config.toml
n_layer = 14
d_model = 160
n_head = 5
n_kv_head = 1
head_dim = 32
d_mlp = 640
vocab_size = 5120
activation = "swiglu"
norm = "rmsnorm"
norm_place = "pre"
norm_eps = 1e-05
positions = "rope"
rope_base = 10000.0
rope_fraction = 1.0
qk_norm = false
attn_scale = 0.177
bias = "qkv"
tie_embeddings = true
parallel_block = false
extras = ["capped logits"]
init = "trunc"
init_std_qkv = 0.0471
init_std_o = 0.0
init_std_up = 0.0471
init_std_down = 0.0
init_mimetic = 0.5
optimizer = "adamw"
lr = 0.00247
beta1 = 0.9
beta2 = 0.95
weight_decay = 0.098
lr_head = 0.0132
grad_clip = 0.5
warmup_steps = 403
schedule = "wsd"
decay_fraction = 0.882
decay_shape = "linear"
final_lr_fraction = 0.0
batch_tokens = 65536
seq_len = 512
doc_mask = true
train_tokens = 328200000
steps = 5008
dataset = "wikipedia_en"
Each number is 128 + 24 x the weight over the matrix's rms, rounded and kept within 0 to 255. Layers, rows and columns count from 0.

# layer 9 MLP gate, 640x160, rms 0.0981, rows 336-366, columns 128-159
[[ 81 143 128  97 127 135 126 141 165 123 117 158 140 154 137 141  89 104 114 117 122 132 150 123 156 143 110 117 100 179 106 108]
 [116  87  99 119 159 121 125 157 151 131  97 168 126 119  90 121 149 140 113 142 139 117 139 115 122 152 138  99 139 140  82 128]
 [122 113 154 146 145 138 159 109 136 182  97 122 129 155 129 156 146 166 114 153 128 140 146 110 127 135 148 141 154 107  94 122]
 [121 130 148 100 124 149 164 162 108 146  94 166 110 131  70 132 142 107 157 166  94 153 123 111 128 133 140 119 117 140 135 117]
 [104 148  82 137 129 158 130 143 135 106 155 125 116 118 120 113 117 138 112 141 103 123 112 158 199 178 129 144 126 182 127 133]
 [113 150  92 159 143 149 139 123 143 142 133 148 122 136 160  88 129 176  97 104 141 109 134 122 158 146 108 141 135 115 103 143]
 [129 128  93 129 153 110 140 175 104  92 121 130 162 116 112 119 180 154 151 126 112 129 127 123 113 134 104 133 139 119 154  67]
 [150 124 130 144 130 162 169 114  98 135 126 113 171 113 115 147 131 153  98 131 124 138 141  45 157 138 127 111 141 151 154 131]
 [119 126 113 132 146 135 149 169  88 126 112 115 178 185 111 162 113 136 116 125  89 109 113 113 175 153 105 114  93 110  88 108]
 [ 86 114 115 109 138 132 163 137 117 156 101 110 139 142 125 154 141 112 152 136 139 125 132 113 173 126 130 175 111 107 120 142]
 [139 138 174 127 131 141 150 127 113 186  99 126 131 116 115 122 136 109 118 139 168 138 121 129 132 186 137 162  96 115 150 125]
 [ 99 107 165 114 149 132 138 117 148 104 106 124 166 110  99 130 125 133  96 165 150 119 141 130 128 186 150 129 124 190 117 147]
 [112 131 161 136 143 180 145 134 127  82 146 145 130  93 144 100 116  88  90 123 160 136 111 152 123 125 121 128  99 139 123  77]
 [140 122 141  78  97 125 141 162 107  87 125 148 107 160 108 118  86 138 159 151 130  80 140 185 111 156 145 117 139 177 138 115]
 [121 151 120 164 164 135 106  98 127 148  91 114 115 162 119 113 138 109  83 162 108 162 165  95 156 158 107 141 105 167 131 117]
 [ 45 140  95 151 152 136 102 107 166 128 139 133 147 163 144  88 127  95 140 149 122 143 129 104 178 140 147 108 108 117 131 125]
 [144 138 104 135 163 167 147 118 111 145 155 101 132 134 149 130 112  99 103 175 114 101 109 145 118 133 165 101 108 136 105 127]
 [123 124  90 167 102 122 120 154 130 135 148 128 126 123 123 131 127 129 106  92 125 129  95 126 145 161 113 122 150 119 137 171]
 [140 165 131  92 104 153 148 118 117  99 130 144 101 134 163 116 112  81 144  97 141 163 101 117 134 126 140 158 124 124 125 145]
 [105 108 146 171 103 100 161 143 136 118 119 104 182 122 120 151 134  85 114 109 120 124 141  79 128 136 168 123  98 158 116 102]
 [156 163 136 123 168 171  91 150 179 112 122  99 142 101 116 167 126 158 158 144 126 106 131 109 122 126 101 151 114 144 131 106]
 [121 175 150  84 142 140 174 144 128 128 125 137 127 118  90 124 126 185  81 155 163 154 104  96 129 160 113 127 161 121 108 135]
 [115 144 154 127 132 138 134 127 118 109 131 132 132 135 116 139 142 101 110 143  61 143  85 157 161 118 138 135 153 138 126 125]
 [ 72  80 134 113 107 129 142 141 149 156 121 126 114 128 148 153 119 118 110 137 122 135 148  82 130 126 162 115 160 138 154 118]
 [127 101 154 141 142 144 181 139 145 129 128 138 219 154 108 132 120 172 113 162 117 100  94 124 149 159  94  87 134 136 137  58]
 [104 185 116 122 173 172 164 117 150 175 132 139 127 162 150  79 133 137 102 132 144 120 122 134 135 148 172 142 116 156 105 116]
 [142 108 172 113 122 111  89 159 104 117 113 128 141 115 133 153 149 131 127  85  97 149 123 104 161 131 129 109 122 123 114 112]
 [163 138 152 114 101 136  70 145 159 140 102 127 163 108  88 127 134 118 129 127 145 148 124 135 124 126 116 154 105 144 177 101]
 [123 193 142 121 147 149 158 132  95 144  89 124 131  99 101 130 105 136 153  84 114 135  93 129  76 129 144 106 126  90 136 120]
 [114 106  90 174 127 106 127 157 115 153 145 127 163 105 144 107 144  86 115 130 113 153  91 156 105 115 118 127 125 137 155  99]
 [149 141 180 134 162 121 112 167 122 122  96  74 109  83 156 128 161 110 125 111 161 141 112 159 120 133 149 125 154 129 134 143]]
# layer 9 MLP up, 640x160, rms 0.0932, rows 336-366, columns 128-159
[[ 94 141 129 180 114 157 126  93 152 159 147 108  77 108 114 129  87 126 205  72 161 126  84 105 138 104 128 146 117 172 132 136]
 [140 140 152 134 143 142  94 103 117 132 101 133 141 138 145 139 121 104 123 120  92 193 141 136 125 135 153 165 146  93 126 151]
 [123 112 116 154 151 136 109 149 127 159 121 108 110 152 161 163  77 109 112 138  87 106 127 140 109 122  75  96 137 154 133 141]
 [121 111 172 149 132 108 140 157 127 114 149 115 105  98 127 137 140 141 151 159 117 159 117 156 133  98 111 119 115 103 130 138]
 [162 140 128  97 162 122 122  77 118 123  82 136 127 135 123 118 178  83 142  56 136 138 179 137 143 127 137 107 136 149  93  98]
 [120 140 125 192 143 133  99  89 102 157 131 144 111 142 143 119 111 150 118 107 103  86 142 149  67 107 129 165 137 133 105 161]
 [128  93 135 112 166 128 166 147 121  91  98  63 104 155 135  80 143 181 136 142 134 125 118  63 164 149 115 112 144 122 113 109]
 [141 111 127 151  85 126 106 178 123 121 140 164 126 129 109 148 125 177 125 145 107 136 110 120 158 124 177 174 119 148 107 109]
 [141 117 174 130 168 138 121 155 130 135  97 151 125 133 128  85 122 137  80 114 143 133 143 143 179 122 113 115 130 107 122 106]
 [106 137 127 129 189 139 148 118 173 143 127 145 109 141 144 120 141 103 138  93 116 137 131 194 160 149  75 159 148 133  97 116]
 [121 127 118 141 159 162 119 115 151 122 173 146 157 136 111 173 116 174 159  71  97 113 128 125 117 121 109  83 129 163 153 143]
 [135 151 126 100 128 126  94 138 117 129 127 169 137 123 105 156 146 102 142 110 151 140  89  91 146  93 117 113 147 123 126 131]
 [150 105 158 128 138 139 109 145 106 140 149 147 119 152 108 144  95 111 134 115 106  82 128 114 126 158 110 131 143 161 190 130]
 [122  85 128 105 111 139 125 164 144 152 120 160 177 138 112 137  85 120 123 150 128 105 148 183 126 141 124 140 144 192 107 133]
 [ 60 124 140 135 111 126 125 124 121  86 159 120 120  85 130 111  92 132 171 120  99 106  97 124 105 110 165 142 124  97 147 155]
 [114 120 123 122  61 124 102 151 113 129 156 103  99 153 109 149  93 133 160 115 101  91 111 181  88 139  95 102  85 117 146 113]
 [104 101 111 168 133 115 145 137 136 159 145 116 146 137 167 122 148 144 110 128  87 140 118 133 113 129 125 120 113 149 112 146]
 [164 141 104 135 138 117 133 117 130 167 148 135 117 165 136 139 130 103 131 133 107 117 132 165 121 129 121 173 119 128 100 126]
 [113 108 112 137 112 128 145  76 107  97 146 132 129 135 161  85 110 135 126 128 105 138 149  96 133 150 147 189 119 125 116 150]
 [104 166  97 104 121  77 110 114  94 122 157 123 101 117  80 111 105 115 131 133 121 149  88 115 134 175 168 140 126 159 113 150]
 [145 144 111 181 162 156  87 104 129 116 164 146 116 124 150 135 117 150 146 153 147 108 144 111 122 121 115 181 163 109 161 123]
 [125  86 126 107 103 120 131  94 126 119 111 105 149  87 135 105 124 102 155 149 139 105 138 142 114 120 120  93 162 114 113 118]
 [120 105 119 117 110  66 107 109 159 139 142 128 100 163 125 151 170 173 107  94 167 132 144 126 117 123 102 140 143  96 114 128]
 [138 134 154 153 141 103 124 112 122 123 116 104 111 148 151 189 132 118 148 163 124 164 182 129 122 127 136 115 118 156 136  91]
 [151 109 167 152 133  92 190 119 116 133 143 149 145 112 137 144  74 143 118 171 131  76 124  96 153 128 104 110 142 157 113  89]
 [131 105 111  78 107 106 160 116 129 114  88  99 133 100 107 134 197  87 174  71 118 130 133 140 121 147 131 150 135 136 146 108]
 [136 151 178 165 104 121  88 148  91 132 162 114 156 103 107 112 177 112 146 112  98 114  92  99 154 152 131 149 117 115 111 127]
 [121 131 130 114 156 176 143 165 129  97 178 115 131 114 125 116 162 149 149 138 170 135 145 132 136 170  84  81 129 147 103 143]
 [130 166 134 124 117 125 137 155 125 128 176 136 145 117 168 131 133 142 103 134 134 141 112 106 104 150 120  80 175 132 165  81]
 [144 143 125 165 113 124 146 146 111  58 154 163 142 105 148  77  65  81  93 119 105 138 110 157 156 132 158 154 105 123  83  97]
 [102 131  92 131 123 130 143 121 120 122 110  91 102 127 130 155 134 110  83  95 143 117 145 143 115 110 156 126  92 154  73 129]]
# layer 9 MLP down (transposed), 640x160, rms 0.0846, rows 336-366, columns 128-159
[[119 110 123 175  80 127 124 151  87  87 100 109  94 127 134 108 136 155 207 159  95 123  85 121 117 130 164 132 151 158 116 115]
 [112 131 114 126 153 138 157 118 120 119 121 149 125 125  98  93 144 135 139 105 102 135 129 159  96 122 157 102 172 150 136 154]
 [117 162 117 135 114 128 130 150 152  52 101  89 130 100 114 111 178 117 156 139 124 122 110 141 159 126 133 114 153 128  79  94]
 [138  92 158 137 137 123 128 135 108 135 137 122 112 146 148  72 124 128 140 121 109 154 131 163 101  92  92  94 128 132 152 139]
 [114 180 177 166 145 116 145 112 113 106 110 153 147 119 110 130 105 100 100 125 149 135 107 141 140  83 166 102 107 179 141 116]
 [162 127 141 121 171 113 148 141  82 103 114 151  86  75 111 119 131 124 163  98 156 139 140  92 105 145 149 128 127 155 108 160]
 [126 124  99 153 129 104  85 136 141 132  89  97 117 136 136 132  80 109 158 110 141 139 100 113 128 129 125 118 106 122 119 127]
 [142 137  97 126 133 145  98 125  76 133 124 105  95 144 116 133 139 125 122 157 136 102 129 105 118 138 135 113 139  93 124 100]
 [150 124 133 154 139 142  62 162 152 118 133 139 111 136 169 122 148 110 135 114 120 131 100 121  95 112 113 114  96 156 111 140]
 [134 123 140 129 136 101 107 127 112 138 140 171 118 143 123 133 103 113 107 155 102 135  90 112  80  39 140 117 143 121 154 151]
 [ 93 125 132 145 152 152  88 106 157 135 132 159 120 107 115 145 103 136 151 134 110 106 118 104 108 116 154 124 129 141 150 111]
 [146 143 119 134 134 123 120 150 133 125 124 115 108 106 117 151 137 132  99  90 103 154 104 138 112 150 153 134 171 106 112 111]
 [127 153 132 128 197 149 109 134 146  73 136 135  86 132 174 118 117 160 107  93 116 117 122 119  83 150 142 129 126 129 146 119]
 [155 138 151 118 135 143 192 123 102 134 103 109 130 100 107 144 144 120 142 121 125 117 155 107 114  42  87 100 121 145 149  94]
 [149 161 159  86 113 130  92  94 150 116 141 123 151 137 123 128 138 128 136 128 138 148 143  84 119 197 159 134 124 121 146 130]
 [131 108 172 132 144 116 123  80 125 150 109 105 115 134  99 146 137 140 101  78 130 128 173 162 156 127 140 155 151 124 113 102]
 [132 157 105 132  71 105 117 137 134 107 119  86 109 109 148 107 121 129 144 135 108 122 102 122 125 164 134 140 120 159 129 137]
 [168 113 139 157 177 170 167 159 141  85 130 162 173 107 137 135 146 148 133 133  68 156 131 148  99  99 137 140 136 131  82 133]
 [118 126 101 131 156 123 103 102 140 155 116 131 138 139 130 119 124 152 106 107 113 170 133 118 106 101 118  96 101 118 118 111]
 [140 157 139 147 119 176 162  95 164 152 125 138 117 132 151 131 120 125  80 132 124 116 119  85 102 128 135 121 117 177 135 103]
 [115 111 138 130  90 141 123 156 123 108 142 154 109 120 139 182 137 124 164 139 140 118 172  93 171  87  96  95 133 134 168  80]
 [147 158 117 126 113 154 103 110 114 170 165 108 112 133 173 140 134 122 116 140 115 122 168 108 164 179 131 131 106 125 163 107]
 [104 130 130 152 101 152 131 150 105 108 120 140 126 138 121  91 108 153  88 134 124 152 117 124 120 255 143 120  96 104 126 121]
 [123 141 100 143 156 158 148 163 117  93 102 139 145 129 104 123 145 134 128  97 127 103 129 157 125  61 169 120 115 113 104 115]
 [128 121 125 137 166 111 136 123 104  94 118 169 105  91 139 130 113 127 119 107 126 110 134 125 134 128  72 142 150  94 116 177]
 [155 122 119 124 108 122 113 133 122 124 120  87 160 160  83 130 101  90 113  90 143 148  98 109 114  93  64 126 134 166 114 120]
 [160 121 123 122 101 130 122  96  79 150 160 113  78 112  96 174 122 153  88 104 117 146 145 170 149 100 109 115 131  74 162 104]
 [173 106 116 106 152 118  83 135 114 153 191 116 163 110 173 154 135  87 122 127  90 113 151 143  66  86 153 157 113 117 121 126]
 [122 112 117 131 173 142 139 110 129 106 123 124 109 129  98 127 121 137 142 125  92 123 121 123 145 132 138 125 150 118 107 152]
 [115 131  95 115 145 147 153 148 114 113 112 129 142 158 154 135 131 126 123 137 141 133 131 126 137 105 150 122 145 157 102 158]
 [125  92 132 102 150 133 131 138 181 140  92 123 123 107 135 130 125 137 174 108 117 158 128 182 168  56  83  82 130 140 100 157]]